config.toml
num_hidden_layers = 12
positions = "rope"
qk_norm = true
init_std_down = 0.0
max_steps = 9241
Each number is 128 + 24 x the weight over the matrix's rms, rounded and kept within 0 to 255. Layers, rows and columns count from 0.

# layer 3 attention key, 192x192, rms 0.276, rows 40-63, columns 96-191
[[109 101 121 103 116  99 151 105 103 157 123 126 126 119 157 106 126 146 100 131 142 144  98 115 122 119 126 131 149 124 132 153 183 118 135 124 171 169 111 151  97 140 147 145 139 126 142 133 131 131  98 119 115 114 152 114 129 133 110 143 139 117  80 155 106 157 133 116 124  89 143 168 125 162 117 156 119 115 152 150 119 148 176 119  99 116 122 140 121 141 101 112 101 112 128 130]
 [135 173 107 143 105 157 148 127 125 109 125 108 141 152  67 124 124 130 125 105 137 121 181 103  87  99 121 114 106 106 122 122 144 125 124 148  88 135 139 147 111 131 132 127 146 114 129 111 125 124 139 119 140 117 171 113 153 123 119 103 114 116 124 113 115 125  83 153 135 171 143 119 128 149 123 139 144 136 113 147 141 102  65 113 113 146 115 102 105  90 117 151 129 120 177 147]
 [147 118 107 201 108 157 142  76 110 119  95  87 117  71 119 136 116  85 111 123 115 150  96 137 126  98 121 160 103 169 148 126 147 134 101 120 124 151  90 128 135 125  99  93 131 117 129 128 120 151 146 112 158 123 123 125 156 151 140 168 134 136 139 134 150 147 159 119 162 131 110 162 120 126 101 102 181  88 153 138 139 180 142 137 153 142 144 123  89 104 133 107 119 142 135 110]
 [138 101 152 115 133 173 153  81 108 149  99 140  99  98 111 130 126 157 117 121 137 123  99 120 122 117 192 117 138 104 158 145 115 134 144 127 148 137 154 101 129 162 179 107 125 141 170 138  76 141 135 105 141 102 134 115 110 161 150 132 128 106 124 151 101 137 117 106 117 130 127 181 134 121  91 150 141 114 129 174 111 162  94 110 110 112 121 140  97  92  88 126 140  74 129 136]
 [133 187 134 188 141 136 121 127 145 106 114 108 159 131 101 161 131  97 164 102 151 127 146 140 125  96 147 133 100  81 148  66 155 113  84 148  60  94 180 133 179 139  95 157 155 115 149 107 115  91 119 114 170 153 115 137 134  77 144 101  77 153 148 133 119 105 106 139 124 135 164 135 139 153 152 103 139 141  96 127  98 130 113 111  99 190 134 109 136  96 166 148 114 138 115 114]
 [137  77 131 108 119 118 122 158 125 148 101 133 125 105 139 132 111 145 128 160 145  88 153 138 171 140 124 126 109 125 141 124 167  94 149 133 142 154 134 142 110  97 144 124 136  59 174 116 145 143 111 156 144 125 139 153 125 116 119 138 120 130 154 124 106 162 131 170 105 141 120 131 114 132 125 135 134 135 129 148 138 134 145 124 136 119 152 149 133 132 128 110 110 117 113 138]
 [146 175 137 146 105 129 106 113 148  88 119 139 148 136 169 170 105 152 125 143 160 119 132 117 106 162 108 150 115 162 111 129 139  99 116 151  82 124 153 116 135  76  90 112  48 128 120 106 136 139 146 118 145 105 110 153 150 121 104 155 121 170 163  78 110 148  41 125 134 126 114 116 117  97 156 148  79 130  96 110 158  71 139 113 113 157 116 132 144 148 150 150 128 124 152 138]
 [127 160 113 112 108 106  92  94 140 150 133 107 171 156 145 169  80 128 116 107 129 127 128 126 114 118 137 138 129 124 116 142 143 106 131  82 149 109 111 149  92 142 142 118  98 176 144 143 141 117 148  95 114 125 103  94 116 123 154 130 142 117 151 117 124 118  91 143 127 109 148 106 140 122 112  99 141 119 114 134 135 149 150 118  88 109 116 102 158 112 149 123 125 165 176 127]
 [127 154 151 136 132 143 109 108 133 141 106 122 129 132 131 167 140  88 136 139 129  67 109 130 101 138 124  95 149 130 107 157 137 106 129 124  75 192  91 119 110 130 124 127 115 149 110 180 126 103  96 106 126 100  86 128 112 142 133 149 113 139 128 132 145 101 136 114  73 132 118 104 149 145 145 133 148 132 149 161 116 131 122 133 173 139 102 138 135  94 172 166 120 124 134  98]
 [164 146 128 144  99 139 164  71 149 133 124 129 197  91 128 119  63 130  88 114 118 128 115 124 133  90 167 129 105 183 104 154 114 111 137 153  75  97 149 117 110 138 108 119 101 126 131 148 115 126 153 127 120 130  79 121 157  99 143 139 142 134 112 125 137 114 117 124 123 144  97 119  93 103 133 146  84 108  99 172 116 106 129 132  77 139 118 117 134 117 154 122 141 115 127 112]
 [133  88 128  99 149 107 134  91 137 175 105 117 133  79 112 160 122 108 101 121 102 154  91 145 159 106 178 137  81 129 106 136 152  85 161 113 191 138 112  86  81 117 167 127 157 113 106 100 128 143 139 121 105 103 156 101  82 108 121 113 145 104 144 107 120 162 152 156 162  91 182 130 108 163 114 108 168 113 145 154 164 153 136 145 147  99 129 144 123 150  74 102 123  94  88  75]
 [124 156 134 152 117 140 131 122 138  97 108 134 115 115 101 140 134 109 130 109 126 137 159 163 118 140 136 121 152 137 121 158 102 165 158 139 119 106 122 126  89 131 104 102 159 134 125 152 129 133 158 132 101 156 185 108 129 139 118 120 108 156 125 133 163 158 145 120 131 142 134 127 125 147 138 116 178 121 134 107 162 104 159 123  95 154 121  86  83 183 122 119 118 125 113 124]
 [159 179 140  93 136 117 175  73  78 159 112  80 126 158 142 108  83 150 188 152 150 144 177 164 135  92 200 141 152 154 153 136 124 101 111 126 112 185 140 142 104 125 151 147 136 103 162 100 129 168 143  98  79 145 171  95 119 183 103 177 113 200 162 128 198 103 154  64 120 115 121 169 124 120  93 103 153  65 149  96 127 150 133 165  13 103  95 155 121  99 131 153 119 128 129 112]
 [154 102 100 100 143  95 144 156 113 142 162 134 127 130 154 106 165 134 143 131 112 137 122 145  94 106 144 152 110 144 138 122 124  86 123 110 118 136 136 157 126  94 149 126 138 166 110 114 115 107 136 147 134 156  84 124  93 132 104 169 116 118 143 144 150 120 128 151 117 138 162 112 146 119 110  89 152 102 140 147 127 184 184 129 138 102 162 119 150 132 141 112 115 121 125  96]
 [130 119 114 120 110  96 111 144 131 143  96 106 182 152 138 114 165 133 151 105 157 155 102 111 125 123 130 131 137 125  93 116  89 141 129 129 142 150 144 145 111 177 122 100 136  72 136 111 129 141 104 183 137 105 131 146 151 123 152 104 102 153 146 129 132 190 158 142 110  73 139 108 115 163 152 114 114  82 123 143 129  96 117 138 156  98 149 132 162 124 125 102 170 124 114 169]
 [126 149 168 155 130  74 119 184 122 110  86 130 124 111  99 120 110 138 126 135 157 114 150 151 117 154 120 143 145 104 129 111 121 128 116 144 101 113  96 121 131  98 127 107  88 114 137 125 164 117  75 125 110  95 113 156 119 116 117 147 143 130 137 102 109 158 113 118 166 105 122 109 128 109 109 132 106 125  69 160 131 119 127 120 170  99 120 121 129 103 107  84 144 169 149  99]
 [150 129 141 131 123 117 145 133 170  73 137 129 134 122 146 157 111 109 156 152 174  91 145 141  90 161 129 163 148 154 100 121 135  85  94 113 118 112 173 137 141  98  90 131 142 149  78 161 127 118 159 144  91 147 123 140 128 147 136  73 102 140 159 119 135 114 101 151 119 183 130  99 178 133 153 114 124 120  97 129 158 112 141 129 154 149 152 129 151 150 151 160 159  96 131 104]
 [148  98 116 115 132 117 131 127 160 134 107 135 156 110 142 171 142 170 139 125 161 100 111 130 133 112 172 147 130 160 148 136 144 123  96 202 151 129 165 144 101 125 127 124 144 161 114 130 137 132 140 139 124 134 126 116 155 155 158 125 121 145 111  95 139 123  88 105 139 118 163 140 144  77 103 172 148 133 107 132 156 111 163 109 100 120 140 156 192 121 130 113 108 104  99 110]
 [172 170  87 138 134 138 131 123  91 141 115 182 151  59 137 109 159 144 114 155 118 100 117 153 111 145 101 110 104 140 119 108 120 122 163 138 117 132 165 122 133 120 139 107 112 152  87 133 121 132 136  82 109 109 100 114 116  82  98 197 164 103 156 112  90 154 139 142 167 138 178 103 132 161  86 126 120 142 116 163 144 151 133 128 174 125 178 135 153 119 115  62 152 121 154 133]
 [141 111  98 117 118 146  92  88 143 124 156 147 198  91 131 131 144 141 153 121 114 161 138 143 105 123 108 181  94 107 122 101 127 126 144 131 108 126 122 131 157 144 168  67 103 177 100 144 166 154  96 126 116 138 197 110 140  92 110 135 124 140 129 121 165 146 130 132 151 132 151 144 150 126 152  84 112 175 154 101 139 149 115 159 140 154 176 149 130 133 121 118 150 138 177 111]
 [115 146 123 163 133 123 100 164 172  78 101 142 117 132 107 115 138 124 181 149 126 154 127 190  46 159  87 115  93 114  88 137 103  92 106 115 139 118 156 138 161  99  96 149 103  85  95 169 168 110 144 150 138 141 156 169 118 102 125  98 128 143 159  92 145  92 120 126 116 139 133 106 142 153 161 137 142 140 114 153 109 141 114 136 205 134 157 117 143 134 114 144 100 142  69 105]
 [117 133  84 166 133 163  82  83 126 167 135 129 101 124 133  98 179 119 140 124 165 171 144 103 114 144 128 129 133 129 122 124  98 143 124 117 125 139 113 130 154 143  99 105 120 115 117 154 106 124 146 109  62  99 137 115 126 145 153 155 128 152 132 124 116 107  85 124 180 117 135 168 133 129  73 127 198 129 152 144 146 125 142 109 122 103 124 140  96 115 123 121 102 146 126 176]
 [122 132 130 127 134 119 154 119 145 105 112  86 119 123 102  79  98 122 116 145 156  92  93 141 141 178  96 149  79 100 126 138 125 108 133 133 158 139 149 140 139 164 129 121  99 183 159 146 136 135 119 156 136 123 135 148 138 126 159 147 156 145 133 124 120  99 139  92 102 126 135 137 127 118  94 138 127 107 131 118 147 125 146 117 109 135 145 167 134 115 116 113 174  93 131 135]
 [193 152 146 149 150 146 117 149 167 124 122 155 108 132 124 133 125 128 114 181 132 137 160 101 132 128  90 141 158 147 146 178 140 114  92 174 120 131 116  66  95 101  99 127 109  68  81 129 156 121 148 166 128 164  91 161 166 126 101 127 152 127 164 100 137 140 157 142 122 101 136 140 109 111 101 143 128 156 140 132 109 106 132 136 159 122 133  97 118 130 127 166 123 131 141 140]]
# layer 3 attention query, 192x192, rms 0.276, rows 41-63, columns 96-191
[[129 156 137 174 116 137 131 126 133 113 101 109 131 125 122 126 111  84 149 150 136 111 130 130 134  93 144 133 134 124 124 138 144 168 117 134 108 105 137 139 144 142  99 161 131 108 123 111 138 119 131 113 132 114 109 104 139  89 139 164 118 119 151 146 123 138 143 154 114 146 127 149 112 133 109 100 138 124 128 132 130 132 114 110 153 142 160 160 157 105 165 109 126 107  91 143]
 [ 98 169 146 103  95 118  98 118 117 116 140 136 128 149 157  90 108 122 129 143  99 143 137  92 139 133  94  97 115 152 137 129 180 165 139 122  95 130 122 116 109 111 144 113 121 146 149 156 141 143 132 118 104 130 145 135 149 152 147 176  97 130 138  87 119 128 104 122 125 142  73 147 173 133 138 140 141 133 131 142 149 123 110 126 141  96 129 156 143 126 146 112 128  87 130 105]
 [142  95 122 118 111  99 139 135 162 109 125 106 159  65 104 190  58 121  97 129 125 102  98 188 141 122 146 129  96 156 130 122 155 161 128 136 167 144 119 163 111 112 179  83 148 156 164 180 174 122 140 134 176 115 154 112 197 121 122 144 113 104 147 123 180 112  88 161 100 135 141 136  40 124  78 128 119 122 123 187 146 152 175 157  75 132 132 172 108 122 137 120 130 108 142 134]
 [158 151 104 143  97 150 132 162 112 132 121 125 166 116 103 124 141 103 147 144 126 125 123 135 115 126 149 124 110 112 141 114 155 140 148 131 126 134 126 144 146 184 140 126 140  99 157 146 126 140 115 133 134 130 111 139 134  85 117 129 137 130 156 124 103 175 138 140 153 137 141 114 105 128 140 123 147 131 114 118 149 102 152 150 129 148 138 131 161 120 126  93 115 130 125 163]
 [169 115 119 129 132 133 122 125 147 119  84 177 188 111 144 153 130 161 107 207 111 108 147 155 143 103 150 156  92 156  72  82 163 106 132 144 113 129 141 139 127 149 145 119 150 174 128 117 134 110 153  92 140 132 144 112 156 129 128 174 103 140 128  99 147 146 110 123 113 134 130 140 139 107 113 120  79 140  95 107 124 145 141 137 105 175 167 108 108  98 160 131 131 150 117  92]
 [130 139 169 157  93  99 126 109 131 139 114 109 120 126 137 121 124 136  69 149 113 117 117 132 135 101 155 119 159 103 131 146 136 117 139 178 101 146  61 154 133 115 192 147 143 156 157  64  85 129 120  93 135 114 107  68 138 143 156 183 112 135 119 134 139 114  73 108 114 117 107 141 165  91 123 126 160 153 177 133 121 157 127  88  93 121 160 109 157  84 174 127 110 165 118 134]
 [159 135 139 113 129 123 119 128  89 121  92 123 118 136 122 123 149 121  68 144 133 135  97 112 118 108 153 128 118 142  94 121 104 157 118 151 101 130 107  90  88 121 165  95 123 146 167 150 156 115 127 129 113 121 111 125 144 101  87 203 125 127 122 164 177 135 117  97 117 126 127 180  99 130 109 127 145 151 123 142 137 108 125 124  99 105 134 165 113 111 150 122 142 110  92  97]
 [111 140 132  89 147 177 102 117 148 141 105 140 157 132 108 125 124 141 145 120 113 107  96 157 122 108  55 105 126 143 123 142 108 147 109 128 119 122  80  82  87 138 126 128 107 118 114 144 106 134  96 107 117 106  54 103 105 134 168  58 135 117 125 125 130 143 127 122 113 136  72 100 136 173 102 144 101 141 114 161 112 126 116  93 140 149  81 159 147 134 124 119 160 113 136 119]
 [119  82 121 102 109 152 157  53  97 158 171 167 117 121 128 184 140 135 113 103 162 143  80 101 164 142 126 144 152 133 144 137 101  96 143 145 105 152 155 130 126  77 147 170 108 146 142 112 108 150 127 134 129 151 104 109 126 198 131 172 134 129 105 166 137 111 148 118 104  88  92 120 110 132 122 113 122 135 106 126 126 176 140 130 119 144 108 150 151 106 120 143 113  82 111 131]
 [131 132 128 119  94 115 120  84 176  84 148 140 129 121 114 154 118 101 134 137 167 155 127 126 160 160 180 121 110 124 154 142 167 153 124 112 109 103 143 139 104 141 157 142  78 145 147 125 151 132 114 128 124 109 157 132 126 136 120 119 118 139 150 174 118 151 135 130 151 165 162 102 159 143 145 145 107 142 115 128 140 134 131 148 130 136 121 137 108  71 137 118 155 115 139 144]
 [ 87 120 122 154 118 157 109 114 147  99 123 137 178 130 127 106 110  73 156  70 120 108 117 144 144 160 142 128 157 117 140 106  95 113  92 102 166 117 126 104 148 183 163 130 104 104 182 105 165 153 144 185 112  91 145  99 122 119 138 101 127 121  60 155 158 116 104 124 112 137 132 122 141 134 145 143 109 141 116 115  97 122 116 113 137 125 146  92  91 136 132 136 159 152 131 119]
 [ 89 122 153 184 180 130 151 151 148 135  97 146  72 182 129 106 208  84 187 176 109  97 171 118 131 131 162 137 173 139  91 113 100 175 129 101 198 120 146 100 124 106 121 139 127 130 105 165 179 143 163 134 119 136 107 115 202 140 126 128  93  74 157 154 119 128 123 148 167 123 139 176 169 118 128 115 161 159 123 128 120 105 142 160 135  76 161 110 126 156 121 134 105  93 123 141]
 [187 118 140 160 130 120 135 156 153 165 123 114 133 112 135 150 120 114 154 111 137  83  98 149  98  79  86 150  94 173 106 123 177 126 133 104 109 101 117 127 164 119  92 113 133 100 143 121 119 101 161 156 104 127 156 135 122 132 132 115 104 145 160 102 147 108  95 130 141 127 129 118 120 110  96  97 169 142 151 134  69 119 145 125 123 166  95 161 123 137 172 134  93 149 141 179]
 [131 126 113 152 160 106  97 119 121 127 113 159 119  71 158 183 151 132 125 104 140  82 117 179 121  65 130 128  63 135 149 126 138 119 114  69 149 163 119 135 129 145 129 139 178 125 134 167 172 151 134 115 109  71 111 123 134 151 105 142 119  90 135 188  88 127 143 129 131 141 176  90  91 149 154 136 130 132 135 122  88 166 133 147 113 109 112  90 134 121 146 114 131 157 138 156]
 [114 123 147 123 158 102  94 115 129  82 109 155 141 104 117 139  86  88 142 115 127  95 151 127 101 145 168 133 126 143 100 152 114 137 135 124 153 111 169  85  86 131 146 127 114 133 157 140 165 117  99 137 148 103  76 102 192 150 108 110 140 151  98 102 159 112 132 193 113 175 149  92 142 147 151 106 105 111 123 114 109 118 136 137  88 131 120 145 120 107 124 112 153 164 167  73]
 [135 117 136 158 139  98 161 123 106 107 124 105 137 107 145 149 160 183 133 136 138 155 154  90 129 163 112 116 122 142 144 165 144 136 125 140 102 119 100 134 113  95  79 160 110 122 139 113 119 163 145  80 126 126 123  97 140 136 166 147 166 148 131 128 163 149  89 136 145 145 101 133 128 133 170 113 121 131 103 135 120 120 146 105 116 127  92 132 123 134 184 123 157 130 101 131]
 [128 120 124  94 108 125 113 124 154  91 158 124 137 141 113 140 133 145 120  81 123 104 135 142 109 149 165  91  99 126 104 148 143 116 137 112 129 127 113 136 115 154 158 145 102 165 122 134 120 128 171  92 144 138 108 160 109 162 146 163  76 118 160 139 139 104 133 173  81 124 119 140 102 122 167 153 131 145  98 141 145 135  91 107 125 128  97 118 160 105 112 177  85 134 100 163]
 [115 159 107 130 185 137  85 120  93  93 100 142 131 128 134 140 125  78 136 119 119 150 162 138 129 121 116 133 115 163 133 130 118 147 140 128 123 150 165  86 133 100  94 158 155 141 107 162 150  92 105 116 131 136 142 104 117 120  74 147 124 148 151 109 133 117 187 115 129 127 142 161 162 147 109 126  90 112  83 121 101  56 123 106 159 140 146 104  93 154 143 103 159 119 156 108]
 [ 88 149 154 151  93 174  91 140 177 130 123 128  74 107 124 128 145 117 120 147  98 148 148 105 127 123 156 179 137 104  92  85 118 150 110 162 118 133 119 154 185 115  94  89 117 123 130 142 158 153 112 153 150 132 147 135  96 165 150 200 157 123 172 124 111 167 115 134 180 138 153 162 100 131 133 105 161 145 124 143 103 106 119 113 115 166 125 190 122 154 133 116  75 111 130 119]
 [ 93 150 120 126  95  99 193 105 184 144 132  82 132 151 126 130 132 137 148 114 155 122  91 170 134  81 161  95  94  93 130 111 120 156 115 110 121 136 131 142 113  99 152 120 181 107 130 116 148 111 137 157 115 156 149 151 177 104 121 130 107 123 155 146 107 159 112 143 128 117 135  93 105  98 143 114 106 126 110 168 124 101 164 149 139 126 132 179 141 147 139 145 159 144  65 113]
 [104 134 164 179  96 163 129 121 122 130 146 146 140 104 206 100 105 106 184 112 190 107 124 120 120 129 116 126 126 148 146 141 128 143  60 115 138 123 126 115 134 100 119  93 167 118 152 122 120 129 119 110 126 119 132 102 129 125 145 148 139 181 140  97 114 158  91 139  96 132 114 112 140 153  86 104  98 122 145 106 136 170  94  84  99 103 111 143 137  88 103 120  78 171 139 105]
 [ 95  82  64 127 170 128  94 143 167 117 125 133  98 149 113 148 139 121 153 167 158 112 127 162 146  95 150 102 145 187 154 117 122 136 125  72 127 127 137 148 142 124 116 162  91 113  89 118 128  94 129 166 124 159 125  94 105 140  86  94 139 166 107 147 138  90 126 157  61 134 111 138 106 146 126 139 113  84  90 129 105 146  95 156 159 125 104 128 156 156 187 142 112 126 110 120]
 [147 120 125 140 139 169 127 142  89 118 169 224 143 101 123 122 137 115 110 138 106 155 105 135 154 138 133 103 107 110 167 162 112 120 136 103 132 122 135 140 124 127 158 156  95 120 115  69 138 102 125 108 101 141 180 178 126 179 190  79  92 110 144 107 144 105 152 163 153 168 112 106 166 145 140 126 147 162  94 114 118 137  65 111 133 188 127 121 175 125 147 148 149 170 180 113]]
# layer 3 attention value, 192x192, rms 0.324, rows 32-44, columns 96-191
[[137 162 103 140  98 111  99 165 125 116 113 127 118 137 123 147 103  94 103 151 127 155 130 132 137 120 144 119 149 123 168 108 130 141 126 173  87  99 157 145 131 142 128 116 142 146 107 131 124 127 163 123 178 128 167 129 138 107 105 146 114 142 153 151 146 110 143 120 146 121 146 100 106 152 128 154 139 156 137 159 144 139 148 142  96 131 128 126  72 123 142 117 114 169 158 144]
 [164 110 153 113 124 121 122 117 134 114 124 123 118 158 126 112 127 116 113 159 155 154 157 120 146 156 125 153 119 131 120 133 161  90  92 169 118 114 119 164 143 140 136 130 124 105 132 160 105 129 129 114 126 124 122 102 122 178 142 177 124  95 154 132 121 128 122 112 132 120  95 136 126 115 114 140 150 142 116 106 101 113 128  88 154 149  80 162 127  90 109 160 116 127 120 132]
 [130 131 139 110 133 128 184 106 131 120 129 119 104 158 142 130 106 110 164 135  91 149 136 194 131  92 127  94 170 139  83 108 134 120 122 110 128 124 146 155 125  91 117 138 152 128 132 151 148 116 101 139 109 114 155  85  85 138  96 149 169 113 153 127 128 146 137 151 176 113 153 151 139 119 113  98 140 136 137 125  97 118 144 165 103 132 109 138 130 132 116 106 158 117 121  76]
 [112 152 107 151 125 143 140 100 126 172 126 109 137 129 138 110  99 117 105 107 130 147 137 130 115 114 137 142 126 119 129 127 111  84 183 131 124  99 115 164 107 136 160 160 126 116 161 120 144 102 157 125 131  82 109 131  92 120 132 108 147 118 122 128 125 150 171 138  96 120 141 156 100 120 132 129 161 165 149 104 113 143 135 107 128 153 123 142 129 129 162 142 113 146 115 132]
 [111  99 131 107 148 109 135 124 141 119 100 143 123 119 138 134 137 120 130 178 160  84 101 155 119  95 135 146 178 155 102 123 108 103 138 113 122 120 119 145 108 186 118 156 162 131 131 141 128 108 146 139 142 157 111 150 123 132  91 126 115 117 112  98 136 125 150 122 106 110 125 108 107 149 132 148 112 111 115 137 135 108 133  98 145 111 160 122 157 133 137 129 150 135 119 115]
 [113 149 134  96 122  84 126 149  96  97 140 109 139 147 135 177 115 136 126 151 129  99 145 187 117 102 146 137 121 132 122 114 147 131 128  96  83  97 124 114 134 116 123 139 161 165 137 162 113 110 112 156 114  96 134 125 135 104 157 133  97 137 119 129 143 116 104 145 128 166 103 147 139 160 153 141 112 112 124 150 112 135 107 144 168 149 120 102 124  86 157 137 126  85 124 116]
 [127 157 138 124 147 134 152 114 137 105 147 157 153 129 131 146 125 160 154 116 136 106 135  98 137 128 159  90 138 145 130 100 144 133 155 146 143 125 105 124 150 113  91 132 113 121 119 115  91 108 122 118 117 110 141 111 146 147 109 153 166 136 128 141 168 148 108 120  96 144  97 108 119 167  99 129 145 134 145 102 163 131 119 142 116 147 123 125 126 118 133 129 153 143 153 114]
 [104  90 116 121 106 107 145 210 130  99  96 126 115 107 107  89 121 136 126 130 103  86 108 128 103 135  87 152 109 150  97  91  92 146  99 134 150 118 110 106 119 121 148 160 108 141  78 138 122 110 143 135 134  67 128 148  74 131  98 120 142 151 128 110 172 118 151 102 126  99  98 113 107  99 134 184 133 153 123 118 112 147 125 152 148 126  86 134 154  93 161 146 130 110  47 132]
 [ 90 134 104 107 164 113 121 119 109 137 156 165  98 123 143 110  94 122 123 127 112 157 111 124 134 150 106 145 136 157 115 117 131 151 152 124 186 120 121 117 131 112 117 107 110  96 106 119 168 146  77 124  93 120 112  73 144 177 148 160 139 146 118 133 107 121 131 154 144  98 134 138 111 167 124 147 137 104  80  82 138 142 142 106 144 117 156 119 148 122 112 144 121 146 120 163]
 [140 121 139 120 121 151 140 158 156 129 109 126 109  96 139 144 164 117 140 170  98 140  97  92 156 116 153 139 133 118 137 139 110 136 121 110 109 108 119 126 165 121  94 142 144 150 102 114  84 133 163 116 130 137 157 108 146 103 103  88 121 135 121 133 115 102 157 133 113 108 105 137 139 127 147 112 149 140 132 106  83 135  98 120 174 115 152 118 130 135 121 174 145 139 120 149]
 [132 116 142 159 127 150 131 111 142 141 165 113 124 121 150 111 137 123 120 147 126 166 148 136 119 137 117 138 122 134 134 184 143 116 129 144 119  88 131 101 124 137  96 129 156 121  97 133 149 105 111 119 125  88 126 112 116  87 163 119 119  80  78 142 118 102 165 110 117 115 156 115 165 143 161 118 141 114 123 144 124 116 110 142 135 115 114 123 131 122 123 164 140 129 146 134]
 [119 166 107 136 111 133 137 128 118 140 148 140 122 117 100 151 155 138 149 132 133 136 133 143 170 115 157 159 155 132 128 128 112 132 112 121 171 112 125 130 140 137 116 144 121 102 131 136 121 110 112 109  99 126 133 128 176 114 167 173 127 131 100 136 118 185 117 128 155 103 170 140 122 116 118 145 147 152  86 160 122 109 120 155 116 157 153 156 140 151 114 115  77 135 123 169]
 [111 128 154 134 131 177 109  87 149 104 108 143 138 103 138 146  96 138 115 109 121 117 104 125 165 109 162 146 140 125  98 143 147 141 152 104 103 137 123 110 126 156 119 139 136 140 143 130 117 138 115 141 135  99  86 109 143 102 139 141 104 132 123 120 142 121 166 142 148 125 123 129 166 167 131 103  99 127  97 109 125 121 110 118 131 144 111 122 109 137 133 115 114 153  61  96]]
# layer 3 attention output (transposed), 192x192, rms 0.303, rows 32-43, columns 96-191
[[160 135 142 110 142 160 144 101 126 119 160 156 168 117 148 138 137 160 145 145 130 122 136 140 124 104  75 143  98 142 129 142 158  99 112 117 133 155 117 124 121 139 113 139 148 134 149 155 137 141  97  91 112 147 118 149 127 121  96 144 123 158 120 131  94 118 124 128 128 101  89 127 133 128 119 111  94 134  80 125 127 117 103 124 129 109 109 154 169 124 117 134 143 138 107 126]
 [126 109 131 169 125 130 141 154 117 135 120 149 131 100 125 149 168 100 107  89 147 135 107 111  50  90 106 124 144 114 153 131  97 142 113 139 138 133 121 139 157 162 143 129 134 135 128 119 149 156 115 144 167 117 127 148 123 122 155 144 118 123 137 116 132 116 117 159 159 142 158  99 136 113 141  93 103 117 146 141 117 155 142 116 119 130 161 106 159 105 123 121 113 120 103 121]
 [114  98 114  94 103 107 164 119 106 135  85 150 113 128  81 124 128 152 100 112 114 158 137  90 130 141 126 142 107 119 166 159 133 129 159 135 143 152 133 111 126 114 151 104 125 104 131 100 123 119 112 124 138 132 140 114 130 134 146  87 145 164 127 155 138 135 135  94  82 149 120 131 127 134 117 163 117 130 157 110 149 166 115 105 164 139 138 138  97 140 131 141 148 142 149 139]
 [127 123 143 136 141 131 110 145 100 126 107 133 126 138 136 107 133 165 139 141 122 130  94 128 126 116 127 103 117 118 104 108 116 129 103 155 171 131 133 129 146 144 109 127 124 106 151 107 133 157 121 134 119 149 144 159 162 146 134 154  76 171 122 153 152 103 115  93  63 153 125 130 132 152 110  96 145 111 118 129 135 120 169 105 124 108 119 114 100 134  98 142 117 105 152 138]
 [113 116 126  95 121 113 124 166 138 159 141 135 133 116 139 119 118 138 121  94 113 148 130 119 143 165 116 128 124 129 117 131  89 127 106 109 163 137  85  86 142  94 118 145  90  92 120 105 122 124 106 122 115 117 140 142 112 144 143 129 167 123  91 144  95 116 135  98 150 135 129 133 115 126 112 124 107 161 121  94 126 155 136 132 101 117 149 114  94 133 120 105 122 126 128 128]
 [123 142 126 149 147 127 102 138 151 130 106 122 106 127 171 102 132 112 109 129 109 112 123 112 136 123  99 131 136  95 157 142 139 142 108 135 135 152 134 148 110 173 106 145 131 135 156 121 134 132 127 139 156 141 109 153 140 118 118  96 118 104 128 138  91 115 129 131 148 109 141 135 135 114 124 148 139 134 126 103 144 110 139 112  90  81 125 132 101 144 132 141 126 179 142 136]
 [126 104 126 135 121 121 170 119 120 148 137 152 131 100 122 137 123 157 118 137 124 147 147 125 137 153 125 124 140 112 153 141 106 119 139 112 152 124 120 124 130 173 142 135 133 115  67 144 121 144 113 110 143 124 128 128 132 143 128 104 102 158 102 113  93 109 141 130 145 115 122 129 142 155 141 107 133 112 132 137 143 137 146 138 153 121 114 163 154 115 118 111 120 148 119 134]
 [114 149 154  95 100 134 106 148 137 127 120 141 106 109  94 131 118 110 113 117 147 156 121 162 107 110 160 134 116 135 122 125 117 126 150 142 111 125 154 115  98 124 116 153 157  83 184  97 151 127 128 165 107 159  99 117 130 122 136 154 131 120  89 161 118 139 124 150 128 137 142 148  90 135 122 116 128 109 113 120  98 100 119 143 119 109 167 126 125 121 107 114 149 161 106  83]
 [142 143 148 136 112 125 138 120 139 172 142 117 141 137 130 130 131 139  85  99 114 126 118  96 113 120 142  87 146  98 138 170 145 151 138 111 112 132 126 149 124 114 107 134 143 131 103 138 100 127 176 142 133 145 132 139 163 138 137  94 126 142 168 131 122 127 102 142 138 133 100 111 143 109 138 127 113  94 182 115 104 126 116 147 165 124  72 154 139 152 136 108 131 118 179  76]
 [129 140 113 132 142 136 131  84 118 116 127 108 139  79 136 121 130 131 116 101 120 103 151 143 120 125 133 132 121 142 138 113 107 100 127 124 164 128 137 121 138 113 162 166 132  74 116 149 117  93 106 143 126  90 124 162 137 125  94 125 130 123 133 131 173 118 135 116 131 123 145 122 133 148 109 118 116 105 123 146 165 138 136 128 112 131 103 112 128 143 148  86 147 135 132 119]
 [144 114 123 147 140 122  91 151 150 116 110 149 120 129 112 125 159 107 133 140 149  80 135 137 119 116 139 126 158 119 120  78 107  92 140 124 118 145 125 145 144 168 141 148 143 140 115 115 119 122 147 114 137 139 101 127 161 132  92 114 154 122 141 164 138 115 145 133 102 178 116 193  96 102 115 152 104 147 183  97  96 138 117 129 142 138 148 122 103 101 159  95  82 127  93 144]
 [152 110 119 121 127 158 140 113  68 120 116 112 112 109 140 147 132 107 114 172 125 134  82 122 115 153 127 135 121 123  95 128 137 156 171 109 114 124 126 119 122 133  98 151  96 113 111 149 131 129 113 121  93 127 128 111 117 160 145 113 135 112 116 109 154  84 134 148 145  85 114 108 125 162 144 101 112 136 137  92 113 141 130 114 143 109 126 148 140 100 138 107 146 146 150 122]]